From a checkpoint of a small transformer trained on Wikipedia.
Size: 14 layers, 8 heads of 32, MLP 1024 GELU, vocabulary 8192, 15.2M parameters.
Each number is 128 + 32 x the weight over the matrix's rms, rounded and kept within 0 to 255. Layers, rows and columns count from 0. Numbers have three digits each.

# down: layer 4 MLP down (transposed), 1024x256, rms 0.0586, rows 405-504, columns 0-63
# up: layer 4 MLP up, 1024x256, rms 0.0665, rows 406-505, columns 0-63
down405:125100176150063073098107133087088125152133124155120121146115019170186134167153143224169159161154069156112191158152158142142136123150141152113144099055125073136114129188169101072125179129095113
up406:152110093177117070198132147124079180135111119132076099134140126147169103158139107128117098103110188143080116180102103059194112151153174228085156133170119127160142129129071154160105103085123131
down406:131138106037126117122119121155143099123173134069128168093116175133130139171134147140157127091102068145132130082119066074168154106178071124159165149104077160142116150146128177093129176067129099
up407:066142074150123061118133171071091127129146139114174099123136177110101136151098152054140138120164135111170117150157118121124108116176177164129158078105117152123123150109130116120085155117119113
down407:113144094113140125120111109081151148088143110141175120178134166101147071087121144104156134123139112134056090179077121160130117122182167059161113161123129110135064092081129126113155138169097114
up408:117138166121170081161144103137120049137077120153163137126155191184100112100194195113165106149103082114125165146108098171121177106126103108099197106132130133201150141126081103160183105129113170
down408:105113152167173065132123108151151102188123131152162117117198133101092119128165152082167115134124105106088176092149118149141133124114133165148133171148149096137139116119149104138130170169058095
up409:133129086170135114143116141147158082119120127111182067129107118119096073093165073150151051180212143142075119171157105077153094096195146127170148193164136158148131105092092159083117161058091085
down409:123162151077125133099113073101137148145133161147130140120143174159064137187096146149092130094094111103128086165129071133137142095105160109140100072074127120102074139161167227129134168100149066
up410:089177176167133078165132175112136098141106137138098167131120129151183107139203114091167063140130076152103073176178158147158106098161135087141144094040124190113156130096104115082150149134168161
down410:094124101112119159162111145072129188081090190077154121180070145122118162107134114156077127105068170126182173139058157109120106152106131125107118136166140167181128130131059128143135121140123134
up411:160155165174126114177079123116069081108121102096065125163144187079166139125111125091192114089113130131062131135159120141216073105155161111086154135148108141126160124114093105076139136128106098
down411:097147080136138123126098102139078165115127116081157164114116109181126162125106102125119168144125124062133099144099116098140156131113146169157069149159136168140136147097055177142159059123137132
up412:062144108135146136133071129126077101115068136117135098218143145116134123107125072119136156155150177143056102150151161142109111166134156098117111190083120135135155157112114095047173096116106117
down412:126127139111138153127087104175103143143138131117181122086158135122100128113113128144112124133122125068119135161178128148135119105101198120101122126175158087140136121150205093190124148118136120
up413:120131142167126112120118170122100134151094152220146133157131119108099175130127181119202128117136140049158091109203124170157093171070098119095110146100122121117139179124123126130163144102157139
down413:148120106140124126138169158154103120123042142112120169125128100107147093155062106135175123123093160152057115107102104068155181172140141149147128133168099173128126154132098109102105095098110163
up414:117102158096112120160158130147111147163085132207176081129119108164106100225133063155122114162126090118168127190106134116111144145126095107065134169122121160095134115162140128114183060146090147
down414:141102113212150130102145115101110154149131125079112161132098081168167147065102189185107144168114177134105155114093110138158143089134136163149136153146134106105104167080109125167149149133119182
up415:153179215131129026145111106166075088142043124068173146143229138149147136158164150115166118165155093140104167064091153157119155137117141113139101120090125152125179076120063087061174141071121074
down415:152119066166125157159097128169123171112116162058090081102095181138110128135150094143110171115091114135115080137117162135098141160136164104174184093108089087113090119109173212085225105156151190
up416:118150185151147196116119179079077167194128107193118069147090182114116113135202133156132106123083121109176164151134101158122073122059114100146158125097086181178125117149091109129134137176190130
down416:095125150125085176146091111111137166093101097097170148170178102151139143165084125111173179142120154154154183107074160132144135152146148159082120122070134146144110092072121133107186163092144145
up417:179120046177108185171115108189138143106088143183042177125095145243155153178139091170138073149064173144135115101069078083154111139151120137118146146099159169161127077117096101111154109056078159
down417:081098148137136081169155097121128177156159139099159121094143103065107184117116170162101103118095134101110123097148145112149112132121086110154154148123120127126138169188154139151064154124142109
up418:157113166162196140069102113100111110190140128121155116125117079153122131129175127133137112171168127148091135132140165162105127150148138096156157136121126096147159101100139072100150110082073178
down418:124159134149106141142148138173142158079168127099106156105085136124129095092080095136083121094108206154116133185126096166099171126130107124186087111158133110107143082152115149152130091166115100
up419:143100140127171143122112049137146126085156144150095148143063076165131072127145102163185114176060128150107140116132122147148143115153146113122167160159115135128124135094148119143132150131109147
down419:165115095149129143144135141121158071052133163081093155083134128070210117103118136085151109092101130179154073131130118126156122144114144147114102075128147140141092118114094125133092107126045095
up420:143079048059130153091107084098132168135099213131134088091133127126112119117110100145126145153101135084166098144114130175077165220137090119089128191168089122139134164129146119141127101107111166
down420:122129093164125145114156135071103137142105126098162148148122135153164124150144090097156114124160175139161158137111080121132107098144171132062167097109148157109104124105176180043127105146112190
up421:109099121189107092167117128188110154150137121190125100174129113120076158128130131096158185120150122137079137135132080167130129102118158115179097086128080108145131206101139110163098100156089128
down421:134107117163172122126113226117130133152042118116163116098150206133150117141141135099140110113160187123114132069134118128119090126225124080132099128078088077159167048066158105094136138125073096
up422:154136104145145176144113123102085144112136117141092058129129124153142127131174093088109159169151113111106154152171114121141166165140109146118118091141146155114148137139135142068160108115144128
down422:095117114109139163141145172186182124133077112072134130109143180078135110159145167127182101102103145122092149137151092138147126091134145113159155150127109092115136133141080226175179155147137140
up423:134124145086099168181154124161156132121128119092109136110123116084138120175145129122121121153151113195150103122136060122163085148092124205096120136099056113109129147117136130082124137112141091
down423:168128110151141126122094133079131146116146100172131116107128135158109119096117136144137163140117148087142126104145168139122132156117145136121149136138172110115105151095139174182129136121116152
up424:144146092197126127124119104089163147076102160122117139166133179093165132120090145134136103060172107090167095081173159131093088156056156155136132145112166161152180135113109107043157015123111078
down424:155217108075121115168113123094169079159116174101085105099162116122146154118118087086118093122127113118087099115084123123114041135128151075133126105104125134190119153158165143151160163154129191
up425:140177142100147077126051124168167126183049098160135109136102120112086121134134101156121096141146099106126109146094185148074155125140150123082132125103142180161216044088099056150156135131099159
down425:134115114177116154149167135114080122114190148050109182102102163135141107184101159159082179168086114201126131126129095138112128129164113168097112075161119096128056243110158187139044168100150131
up426:130165131101093134110136162152080126141101126117126124140092176110146100131137142123143136114147056128182104159158115131081160109118134138181154111098112204155110157110161105096096102140192110
down426:100083124157125135143078137180137166090115121116116144124113122101112149089111115135175107103160096157211077111107160087115194119112112097068127160127098106137119113108124167167086122178147087
up427:092070084121103100125139092120123097104119085129140113127165127159093105139187140122124122145110134165081126101130152101142179113164140160140183150100169157092113165123130140128168115042098182
down427:164147170112164154159137138127109167100139152098067167090131129091157116104130069083119172095164084130109146154118134114110107144105120065097079126157126163109063081156147155105148166193148084
up428:140144171157178138158138144131068168147064092143125138131135105126066121148088099152116114149133059095125165083165108150178158109133044117132164128091134154157188136109064079085159185165138061
down428:136099100142095179133160184137126176109142135119188185114073123137128087100127163181159134156117148168135140073075161058045093096134090108087126110148160124182113144141142127138151090126078110
up429:077156130086079157108138173103155115133110122122098075119152144185153113152181134093078087112124148137131113145143088093134086214102115143138123150088147094112146092123133140084163110115109152
down429:162093083147151093145129093127115162153182136123120128170148104110089113116115190098156124135112137120107135104175150167132185156194139134115114146174092104175081156133153203202125119112126117
up430:189107201099145098143159078097125147117095117119090088171200072191095111149158122102187150169100179144096189102129144226149136108157163144119196122132126090131115152113088132158126093080125138
down430:184089143122124102141101211080142137107067161136111072104132126157121122102080079169162123102103179157150109144125127119146097103122125085144095103142108172151071126134129113119138137103105162
up431:136158137136120156121104156141084119123121133227123142178044126144138104224174131138150083190155111167114109125165119106141122107143147135128150115135105116195099183112108136131121134124178137
down431:131085070187143130108133120109115136120118137129077097087079158177133157098157127113221197108073112158148117140136157163168122091178159149106118096088158136139142155134144132122105164115170137
up432:126169110102109134094118169094116143061150106113180146149120080145147118160137179091106139133154138132161148130150122162124136111115170172144131112112092079119099184107093155077084137169186145
down432:150137124166135132152139173119119118131147127128132099120126139107110164113151128130070136181119163100135118126117180124161124132109108055089093134187085138092102161099101193134119119145116075
up433:171185106132145127106132168136087123072129187157094192116131130114110099142156152110119144083195085130143118109118185147108102163035108174117147118139148146128137193086114140096124113042184128
down433:135135116122147198078135126157182132116116111177115124075142152087132161090139105116146063135133150151078140112138116108195133158104155110074133081130151147136113118136140152155134192152135092
up434:095122092168131115069135110166129098083130158173140120139099152146088185208174167132101153167193143125163113109223076101103149126150135195096188116102095122122099177119118140099138087110192132
down434:126148088136157164128107131100102158053135092137162139159160091161083156172097155113105128073142171157178143141152172080170159120127093081144090150149063117116106146121154181134124113146119127
up435:196124139156137164169136122191120107154122168151126153085075104108097138133163156137179096120114115167193088103109083190209105152059112149136138163114121139133155164173160140162090094133103173
down435:086162176104132127136161126047086120138165113117148130119181119112116171146132176093140127105148129104099067178143122084162131152146127123106143110176116111096143093094130119136112078092127162
up436:083134164137164064155172142116070094117080143162100148112071220134105118115155174150171084109121075166125114118112114122077112149114147128109149184140125159109157068165057112109119163103123136
down436:104096186126122153145104118142181143085114142126130105141120064139131124119120068173106152111107089134151097130148129117162129101135101127163113117140129139146133141140106255116190140139133110
up437:163160148180075097061127173168095183125119162118099114117094107132053155230171136101117129155208115088163138139085124111156116117143112192145132078066134104104121109108085154097132116107143164
down437:125115125128124188105159129086130094118151124055139076086107153115044101131091120076187100116153099145104112129129154113110138152136119163095142053165106157132113127096137115114142167199066138
up438:120133140123097103140139098136083117112137124131103136162160157141155179211114136150153091174120135111163125153152116109144125151156134166144161108101147157126116152117116133139136106083160157
down438:101121115107124162134103136148151124144067154118137138108102108116154086100150073147101148111166129148137125121112123147129132097072119109116075127115124084103173144129126111096169141123166150
up439:091123142152200120151079191138075094171127097189122147132078167096096061157181125144133136164093091142111072124179093143132164119143082072147099122178177146100136145032157116111111164141115122
down439:135106156134160142146114126105209092130120142150105132132105144106117134137177103140139091089156084049120093142228108123132096110157132141185107128075097130142156104178153066149198188130114077
up440:133133135187135122133126125120116110121089112146076168098129165146127147109135114135202087117111168149112137148099069120170121139126137106110173140144095183208184083130086122132141152136119122
down440:128093176168102087113093103159064132116149118124143103075117172092131204126177165120128066087162122100118198129136155112189155126116108096123134129076156087136106147162134132107078111142196079
up441:161145086146175079094137104164111162166115102188138091132090152136103101150139167121087124089150110121121143135167118126079136178048068134109128138140148128111135182144116123142116096137157105
down441:116132151095098178121141150127153147118153152102088131124125174130094108148102134113176154070145125143155135119146189102119105110178109087164087122093110119177089087127132179127144079142169180
up442:139155051108221148094124167090131159130139199157142139151095108121108133120139125133125090162102144042157160135179124135122142142135061077138176189158137112111137082111111110143154109112130137
down442:098079101150126088075139121099139127088103169131170101169113164130110097156172118199116119161184236116137159083151159165144130182110186153096174147135098110110090150160117109159136133123185124
up443:133050105135108132075118114127137113093124191149122063121104143132156136123159140122139172128129163080143132183128080105108148187153171105127115196155148165171122164150096136168119094137152203
down443:114180166108142130155104124164108109170164103101098176129149129138115149142132118100128072163136095134123128082126117142127137105143143172077134118136129094106115065146122128084158147137096074
up444:140153104168135123150098108144098124128113108151132151117088135146103094139146151138120122123196152133137146086107129140160113128100087140116159110145130130172139145083113119168101130122132121
down444:107112130160150164095109079149104148126172116169123100129147168158114140105154117094133127140143147127126110088112140149127175138188159118161176124116096124151117179040136000145110088143088154
up445:124141137128112105124136184143102112096114148189115128139085099104089171193157133154126087152220074180047103073162174159176050104083135151146134093071137139102144139086117106109118110157133112
down445:133120116101163128129090137117184159015088144153064099078092200162133169130104147163159120099076108112159103130137105139138103069164149144110141140121116144159118130117069138135113140188113135
up446:100194120183109048104106111114106158116170115170130111153164064089108137175148197095171136148158133086128116108112161090106116142127146208149135125128089117150121134143127110126130140092103158
down446:071108171131107134168095128099160118142138111151144151154134145110119145141081115080105108108109152146141164161100147126149142101098184114172142131056110124161109097068091153109104148101110135
up447:129134187182172102141111156124068115074174143194158152156086145134128094154131137092110125166151073138096137150136153134117158131112117185132139129125139102107102143100112114053102102083166108
down447:119168131130127112121113123102144081186162105065165141154110183045139079144151113043189003125089079089170061113112113153057151111232121147163150077178094122155079055043158093114052192136089071
up448:216080119142134115167151079164116138132111073125111131132144066171054166150175096140184145107114208164107174047076172152179116158140181168160145175135102168171165121149131115200147099097102120
down448:174085144092066046102090117135169086152169066089142145144160151182104135115110149121145244140174215141116149106118093116138116069132143166081090107094208097108118130142152063170169135069155105
up449:161120100209158127119136158145135107140128105139102158170096125093050195150142134121165126120108109173121047168096192152120065131055137128108095091102078123110122128049107106139119132151110135
down449:172110100097113129181105107153140089179136115214136131156136084130121131136155129069182098100141168120143117127136097124165094168131128108147079171164163148134144120118100126125172204076105099
up450:129120137145139173137095068124117170096142110117148099211117126132138113165127128154133154115115093123154089123116156081142132149128211134153099131164119144118131126103123108134107127136133105
down450:102182118088127137118152128100095097182127151163146103127110146132107137124136148113142129103158160126083128137112103140144144151143122148116107156095124103156145076131169148108166101126150119
up451:159119164096118121172104109066064160151108110130101172149144157108106128119147175152140107134071112104153122079117162164137095132082122137122149116139093126119150128141131116130109137114158119
down451:113107093125123156097104148152129161115083134111125099136126098142123130138110088165126141093143086159178107092153105087127121116120099176171112113119113150146131137097092160126159135157107109
up452:163145153117148124102102081154169146096093168158103147153119151143153121126125184140162123047110114093156177098111158091119131170093162120100140108127162156144152094096078085137138134111133166
down452:092105133125084166108124142138073163140195151140154132156146119071116060094191117099096105141113137141151157062148166162080161136190125100153152140165124143107115086127172097135185082135075085
up453:125174112136127133127125174184144135141142124193130129175067204102167130142139165103163128094121071124140078137163134127088120163131113072055102109075093138071132087112113117088124163129151128
down453:148097133138097144129127119124132057145128158124206161108152121152089155098111123094183093130126181156093127136115094120124088152095113127093105136125104104123152127138144109114123146137128156
up454:100142111156121166109118118146114142086150105167119088125117167129026146140162143153126148119116128108142112130208149150046157151107134130114139136083106130191129184116162127103171077110139186
down454:175080156090094095121124121152146139136105141116131138142142108087143070135115101100082205165181134119107111145120114100110171121116134111160146137142124144115118107168132135189132124112183128
up455:143129147120141154111132148168140150116120139141090162134133194116143097130138094138080093110086114165147080119096140126115084183062106113096132121129118122120171124102115092080129084105170060
down455:120123140149142140129134142186142115136102095125121164101107129112102156117106141082141131163074147099142103122154153096102151099165111148091121082128153126084131111164186231148126147090139143
up456:152168186108093112170110132147118166069114136183123131163162106132129173157100129117098166107168149130098159110137158113176128122102195141143157144088126122148135216103077126100147094117147112
down456:152150108146110173155112099130129136189127124094131173119122106105073181132073132068135075129115154131149116111092172117110161123136119143097180129150177175138160145127150193125159138153093104
up457:089122123104124071094127040122134118129142116131134132141180091196107185171117184129140129149066190167152186099139129125121174142153143188157158123139147115154147158153136135166104146090162172
down457:178138122179113133104105147092079146127145137124112169132111122105139094155135141192072133072128110121136156115100111141090104105081140145136091084137153045111113146137110138147085137152106125
up458:140064165094135129107120096157124115125108125159133152134119138136135160132109106126159164132132127085102088093162081182108120110096185134090148136114133132106139138080122101140155124115118118
down458:104135135122176149125092133139095091147130106168117134171158118136147126143149056107123142152098107132113126153163124171135129114137126090150142139086104175146140096075148030113202132169119077
up459:123135114086140096130108099141061153171085097135153070127129105148129164166139123147170117136135163106143114077164124156134100183129156150123105141108123157124224107086134098131156141085123170
down459:115134126125116151121114139123146138096182138098154150164112129114123105115089132245124137085127138130136117151102141109103115149166137082109099125128068122136179142148114222160158130181141077
up460:177110153225121023213113154153072117120088105150120107139114116117061149103144152146175201182174063136082098141140149234123133111078187125109063121078148152148152198102084138125144136121145122
down460:116105180139139166090140157108161146160076154120142124163212110075187098101092145067138094115096093137093123094117129094042166126150112085180114075181153104131093130012136177146080121124081113
up461:153119105121163136125108119052107166148090116167127101118058127102143097138186059130132129123119106110161198176159099146147111106119139074115112138154128117114134094144085119107168118156145077
down461:102071190177097103140122124090145140141115147161151129126126083167085140111118181146185186194127125176110189126063152082139201139144171137155105146099122128150146147099162163108156158152179153
up462:153162119137151113153127146123121163158128092166149179105129070076114173132138145108157134140166090071085108141154162167129070137101086167061115129110103080138124196111155125096145108087122125
down462:135096134139154159112146139109089131135137139143165141123141128157122130185151104103100203106133160176126143152115115148115134115124098146223148122072173116120077137144191205140065086181106133
up463:138132093159181156126108170140088065115120130170138090144082141102057099158110164076181041122121068108075153111216186096106088120089152168183187141066133115150165130095076094068095118112160130
down463:085164131059133092133249215175148199114085104167083131153123156140174226103055097142136107118167048117027076074115087173173064109218071109083067122083105157196203059086143102139206117105139024
up464:085107153087138011172162065075000145138098089132131125117183101128132149136140063111186157164113129117066122102151109197136105123144177162127133094148180153131144127162112113119120182100094147
down464:099177138083227189077144122148167096126063088098141084140140140179105138103096114160114107155121173141140093177112176096166153139150186095138157145159090117175125036085128147185188129109118125
up465:180173142167143173124108164081107173096077122164068129134036127118050100121159110152181144055094142093148150111090157157134066103117145129116105143146138110104174143099076083153119136102142130
down465:136142093124166138174089069107135101116110123146134113152150147107109076071119070091177120136051080061109159048137118153138119118137125073100147087172098124090176086102149073171226127103068076
up466:148103161157107138097168134098120154201079106167170118090187114165126147127167095088124174175177130127160104133154089205127108140147129173095155098112092101201150139125131125101135126107098158
down466:151125146111158129163173154092128126144131155102137141102054197129105117099093096129093123160039149085162223119034120118102105146142061142131210107147128143129147095085018146106193116139062134
up467:112149168075124117105139111083078213055113109122126044176066128134121118138136118132080133072073141101091168139140145129114150123129176147210146130135128115097112160126093124098162072160120090
down467:096171149112150142106144161099112081209139090116139117160138125119113156196120112097176111134139099076138123125182142127136118192117121160159107139160116115133133179118190136125126122087119095
up468:184168171148165134097114127165143139119147160173185196166164135151082092123121113074120141140153079130155120137115102136127177133107071084082127119145045132156153114099139115161114167123124138
down468:137148132123042114074170133138106111126155068135152074131079152095130162097130176132105146114128113142102113140159105129175171107173112113103100099117068112124174130120078114116134137146120082
up469:152064105165179122150121170107102152145077108151061144122187147173114113150169065163206162187119201142131121108106154068095119146138186079104187144125149171167129111136068122131107092074152126
down469:155152151164091150171111127094183082134199114166130163153148132125156111107154179133096162087164123165124099122097109115083132096100122048131078180149113112103172171166149077176103110124115143
up470:102119145137141143098113131118079141072133152139091116142141131146136136137113098151168129099106161129131154118118096123144139139133153145154172099076091142127119124085085119083144108088113152
down470:107106083123124126118108101151047117141111112139091120128157125162082141113124080123130113123102136126139112101164117163143137148188151136140180140074090130167129126056122033074189135145101135
up471:221196091136169168135119168173072149114117082105153184126099164124149161153134114129120128085119196162085152064142141151145140125123104154132210152098129142205142098098129124072114151081130097
down471:138135137141118139144081129115072084137143157081110127127137132171197089149164093157135189136140100115136171120165096100151143110162153135105138105146149112076122168066160109138137122170125160
up472:116175101101140105142085090117095142107043078102043094168150153149134102120084126113149140168091182121106125162189044146113105124162148132105171145125125138175190121121146113089116105124084142
down472:170077112135099122157136114155070099131182143135090101112101108106101104132117121055163118090172147099129194157126083164197106213048062120112156093128178063076165141135090144130184122175143144
up473:130122172172171116101116143159075191107136104093174202157090120135132120152112156176135139134156146099172142095109158144157184128125115142109136101158076122131140109103111105154111136115130141
down473:096099113124115153128129115140136140126147072170158190128188149138088114087119119150109103102159102100123140102118166093150142117169096123145152144147161101177140121104119125143126158121085124
up474:131158157110099061068140143134086144114147149139115160173104057131147133167177157190134139127111104089092128134091146184130140150128120167163152108159129118102110135113103108168129081150114155
down474:158146106106178166126148126122135137123118124126124148116126125143190114157090092113124116140093135118130106101151109126112155062141145079105117136157161115098018138113160190100106158125143201
up475:094098150079105113075126120128106100148064181097131148126101117119106095121136070159091165123116072134199166121147109152126118135121146111111153117164141144128179151091089083117164117095179127
down475:067078152094095129123107132121142071135116084108120052093148158134101087120108150098145139171138145163157132090090135120092162109191115107101104101128130124077164105087121092141132117204101111
up476:027136146067094160122132125136123086129146164138123110149131157144109084115143060098116109110128087138104056093121146156146094175140093095109126098110109130154195098092139096074132076141106109
down476:144132136134145144097109160169111119113125103150130102119147110112097119118097148066123185166114184084175154158171147178128136128136161169078126118167145119122146127118146189159074163104149134
up477:211109163082190094117133085130114129108112066083090166105118145146143134139143160109176157121031169101098130094149075110082142148108169088148183089175182084076128138129129128127124161080146085
down477:059122126176123160143149098132113153153145134139115145075201138075153156116128129105080124117107102174119145129112163143109169172148104179138196095151092138146136090085093103123171102138155138
up478:124111095158106114148160131105090080163122132134142127091084124158102155155162144089129122129172159107104213126180065133115126128130110133188136094134118129130109173129095145131125148104165077
down478:103160187136154144126149099167170075170116139085152128082112102097099102098173140142066165137197056169134130103122175155119109082126088123109103065107121152117098119132143141107152171139147087
up479:088086139146163151095173146103037108158100130165126174106142151138045097137148066115148057133103096160151091125120033156200143118132086136147180074106173170133144126114102136077130105117118175
down479:154174210157157087082139161139111042161113129136157174049159160110103111099117139091175143111110129084116102117146118086139151097085165130147117134138141129133180060092107096084174129088143190
up480:102079136155115111093171136116102151126157100119104127125089096162143099139173085072126102165104107123116133149116138159144135139124110168123146087145106131106094195137108134147095057154162142
down480:119105088098158138099135161114176136159109132015093146137099124117156114157082139104117123154134145153119121136128108099123142128189147141156106110109157077146037157100130194153095081082125159
up481:094170123082107155081100119138057152129127150129096138147119151158131143171093131126104116143101163106131139111100198123073135234083124137121117162107093139157168131100105088114125115131142160
down481:107109184121064161114124128118110124138158137136157125094184136115100131105057112083110111142140131178150152115123123167141081140164130160114096106176123100142146136089131117153059112120179135
up482:123119108141145136106095120144138136126143126157078135151146127175127116134127116154136116121140169114132086105126146129193123121132129139138138128140118120129122139091122107107093116083118129
down482:119110109132160119122111114148094139131125114171088134161186137129086136148119091100133128118127124117123125117140129152172124156174122126148183130098077155138137125054109036119158133115104135
up483:144157132099146169127136153156086119118153111098108195128138131189179160110112136147107087190081130144139074105136100086147157107096076145087149058021159158111188124097105068058126147092213152
down483:107089161105150113146155122095113122107181092122111146131159113124131120097118070148093141130120079117175164110147151114089090124103085081100152131151159186136093071130094134155157135134156098
up484:169143158136125114155132145073103182090087157110144115121121099153145105166146056111140104109087072102154179170134171195090080141121134107073118142145120148193183094107117112162142113116173154
down484:087156162088074157148103140121097040154108088173149096116166148089127120099130159120116065144093116107210142144101146116168156091175152158155119113155112140104183059101081101167111172147103091
up485:163142083104207150138160129130038205142121102171117142123117184144026125114148070148115106133066114076113131057168118146095112106156116136068115108132100120176141183142107123164119113093137132
down485:190074147107128087143093151062097176132130133168139134144085079102089135140125102171116136098120149142154161113067107153119145140109151121155108115150067113091116131084173092141122133119160136
up486:136129162161149112067108101088116092118128158139139147143116065110107131106116092167161090139134146087140151112130192137100092169054182212105196162164143122119122120143133114139098037132163126
down486:135113138126148110108090138142091127125063182144145157073126094151184149174061163095146136166155189124148085190133124204151098120104138136123095146171198132154126173109083070131150126057103134
up487:089200095111126086168135124122123115127113136176165099126137082084120137194142131072140123204104106100127118142173119155069130138120148157098107203115101104122113151118117131077123176110108080
down487:109152085175100129144147161115099088092133083119124158073136143146145101158121146126103174154162131157184170159135156091112118105109151133130120109110117155110038125124111241100095103106188131
up488:164085099145087133194141093115105146144061102152100130119025156109146119100107060135105135145153094100147123129164120143168099115137054143104180134082164190180150149137106102031159147087199051
down488:123122091142162068117109145114186088132140189167147123097139143109152121093147141200054092133128103127147081094195135177108145147160156122081101146186133128064154155112183058143168105176087138
up489:158095081097125159116136058123138103140090159112131166128151076145108125135085117136118163138165097123159153136176134088135192155134105155083152106154167135143153076136149133091166147117172131
down489:109157146168122085139145160150108132071137025119024104150151122114152159166098168150117153125123197146070157163114127178159127144128101081139113110095104115146119124127159152143161143123119084
up490:140152190092129144127114180135103110115102130178064148130068166134106071089120053141171086070085039093071154086170126191107069164116138107080143182129084108193175086132076101099112137136175183
down490:093166164135126137146091168108200150092108129168148093177126115119123114167161132136154116114089120117163135050129072058118143114123203135113143140121134101094107122058117206122084122113132155
up491:111142098199085114112116160174092115093133170142130198197116135113102155200071120119152151100127076123150108125064127106150102130104149155119130091118095179144147114097086097165110129125093109
down491:140105084155097122121134175101115215146077124126097122159127131138111183127114128106115047124109172119128117121091098149058075159123092176181090144052109078125195144123065070161142057096091171
up492:099133139080135105135076174107078180144093147134093153153120154094136121136084090134182139080132119091135064109133156157111123157123178096085142118096099127184163085105133098188101106082147121
down492:153143135121113132104118074219114077116136144137100056128155155089155141091167124164133142162091076140153191154127151128101198090129109106126119137103131174144146042086059159154142107179080115
up493:152163118111152061204129119117127172130134110169094139127170086120140182152149133183196168144088133016152156110121146126086096155086189164068130137088113161123147148115102113116141121037137119
down493:152158122100094081125178093098110075101141123098186114125147121144104148155126179114122126192133167120113165154081174149183104113135119095109095161109134110100096121104144122097149199182145137
up494:117130093086094088134105107135120160140109156097140134148135102064123107146086150089146089073096109101129137120141096141129122152134134192139136112143116131122118092093131113088125144133092097
down494:148116164183136143161198167131127104105170069135104111107103147096155160143199104082088144139136188160101155125144150139116116133167152112130150139198109147133037125151104215159139074130168191
up495:130106171145146123072071105118108123100109152141088135144140147114120126120135098160147095118095148106121152113145121158139142151133181119148175103102096152132136117094116105138124129116110164
down495:103119106129145104117114086144103120140123126138143105150147125143093131127151103097133113139141109094126133119155145159168143157183126148147183119087108134132134130054108046106197152137115130
up496:109136155148090125142110157076138176115110070108077093142051105088108064185220112148160158149131106127125134093123144138109123101153164181120136082198094127122134120108092105141112211138133072
down496:140162047113104152088065104117080146149098123115103113177093140110152084128142098113103113151068152129094142117119115133111178149156148108155118166139138158162101084052119104152188091148103206
up497:117190133075113164070142134157067191157126066137109138127101092195071112157162079155084070102127110121096168102140174086192074116092124201114130061104162125070112137101121143115142078144209152
down497:119095154144154107096148138125169117105108144107133112080039164119137181174078125139142111077123146127146128162107158150093236142142152103152134121134122185153086135123108215151097082125097175
up498:096109128130147156104102124156112133148146133131068152127142143147135137119100135133124103093141132087146138077097123132157148136105152127143162112118135150121117127073134110123124126098117154
down498:116132118146158131092106111149060132132125111167109148151184135146089130106112102114131098157129145110138104109136142138152139189170118119155179135078077152142140103027111018123203114126072118
up499:118178092127083071118096062162158148128142160061079091208083068182189127164137105096127153101176065117110179127152172130115119151157141147166102129143125209141156151135066124139128133065126150
down499:059217133096082114168091117175137133107197152177118073162129121110063158118173102096133139106108177068108130152085179122116157165163096156096140189177105098166100255126146230133105112110154132
up500:110165211112191088147152110184109063103087083103180106125189153169106115135163175070153177139174077163071045129140146143088139165137144100091113075120104132110151161154142129077178086156126129
down500:208148086192127113128174095086161142180091126123143129060127092109121184122077169157101115139086171092131121115090191111134113168124245119121117091174196219154119120089146150129073144107094143
up501:141130130150145090153108102126105113152136135123117114124117139130115097135126125138133101170127095113128142101158079173147119114111134169132138114160124116155132176096125108101117171107106113
down501:107125131122162120103108080122071163158158069149116131151140147141090133122180087090116081108101138103154121121121140196133147125158092125136169131112095109158129145041147044102149112147118060
up502:196114137117218158166144087181149107097088108083161154091148080196104157129142107151077148158130151126122074110136085167143165167123092140105153097180124122141135151137126118151120084132136177
down502:097109125131154130114132118069137149149128127164158146085150162103140117114104159149209104126127141152088097192092143155111098127158146103140156109099143110148091077119152111120141135117138134
up503:123115122141135109112118089151121146153126130160107140146139129136087131126105120117121076125133137107112126103127119144123129152134138127106142118166114125193129141109109122131125155130152101
down503:103118108116162133073114076124084133124149096150120105126147150160108120107120110085113090136113158126134115106156102153153138179178095123155164119113101118151087137046132071124150121143082112
up504:145085109130139125166122103092081206116031157140136158137134109112161103073183097139166058098118135112114149103149038106154102119130059143109137182152139219144181129150107106065162161080155120
down504:135125124119120121133118150189141135078105162101138105122140127123125152137116158246136158121111091123138141125155123127125115125080092104163142134125133169122145129175108255145201111107075140
up505:130105168196068103096109101139114131110109174152107156132107100146115102153153101140096102094148109129105205129127139048146165118152080212150145103185150106150114078095045125159112159080142117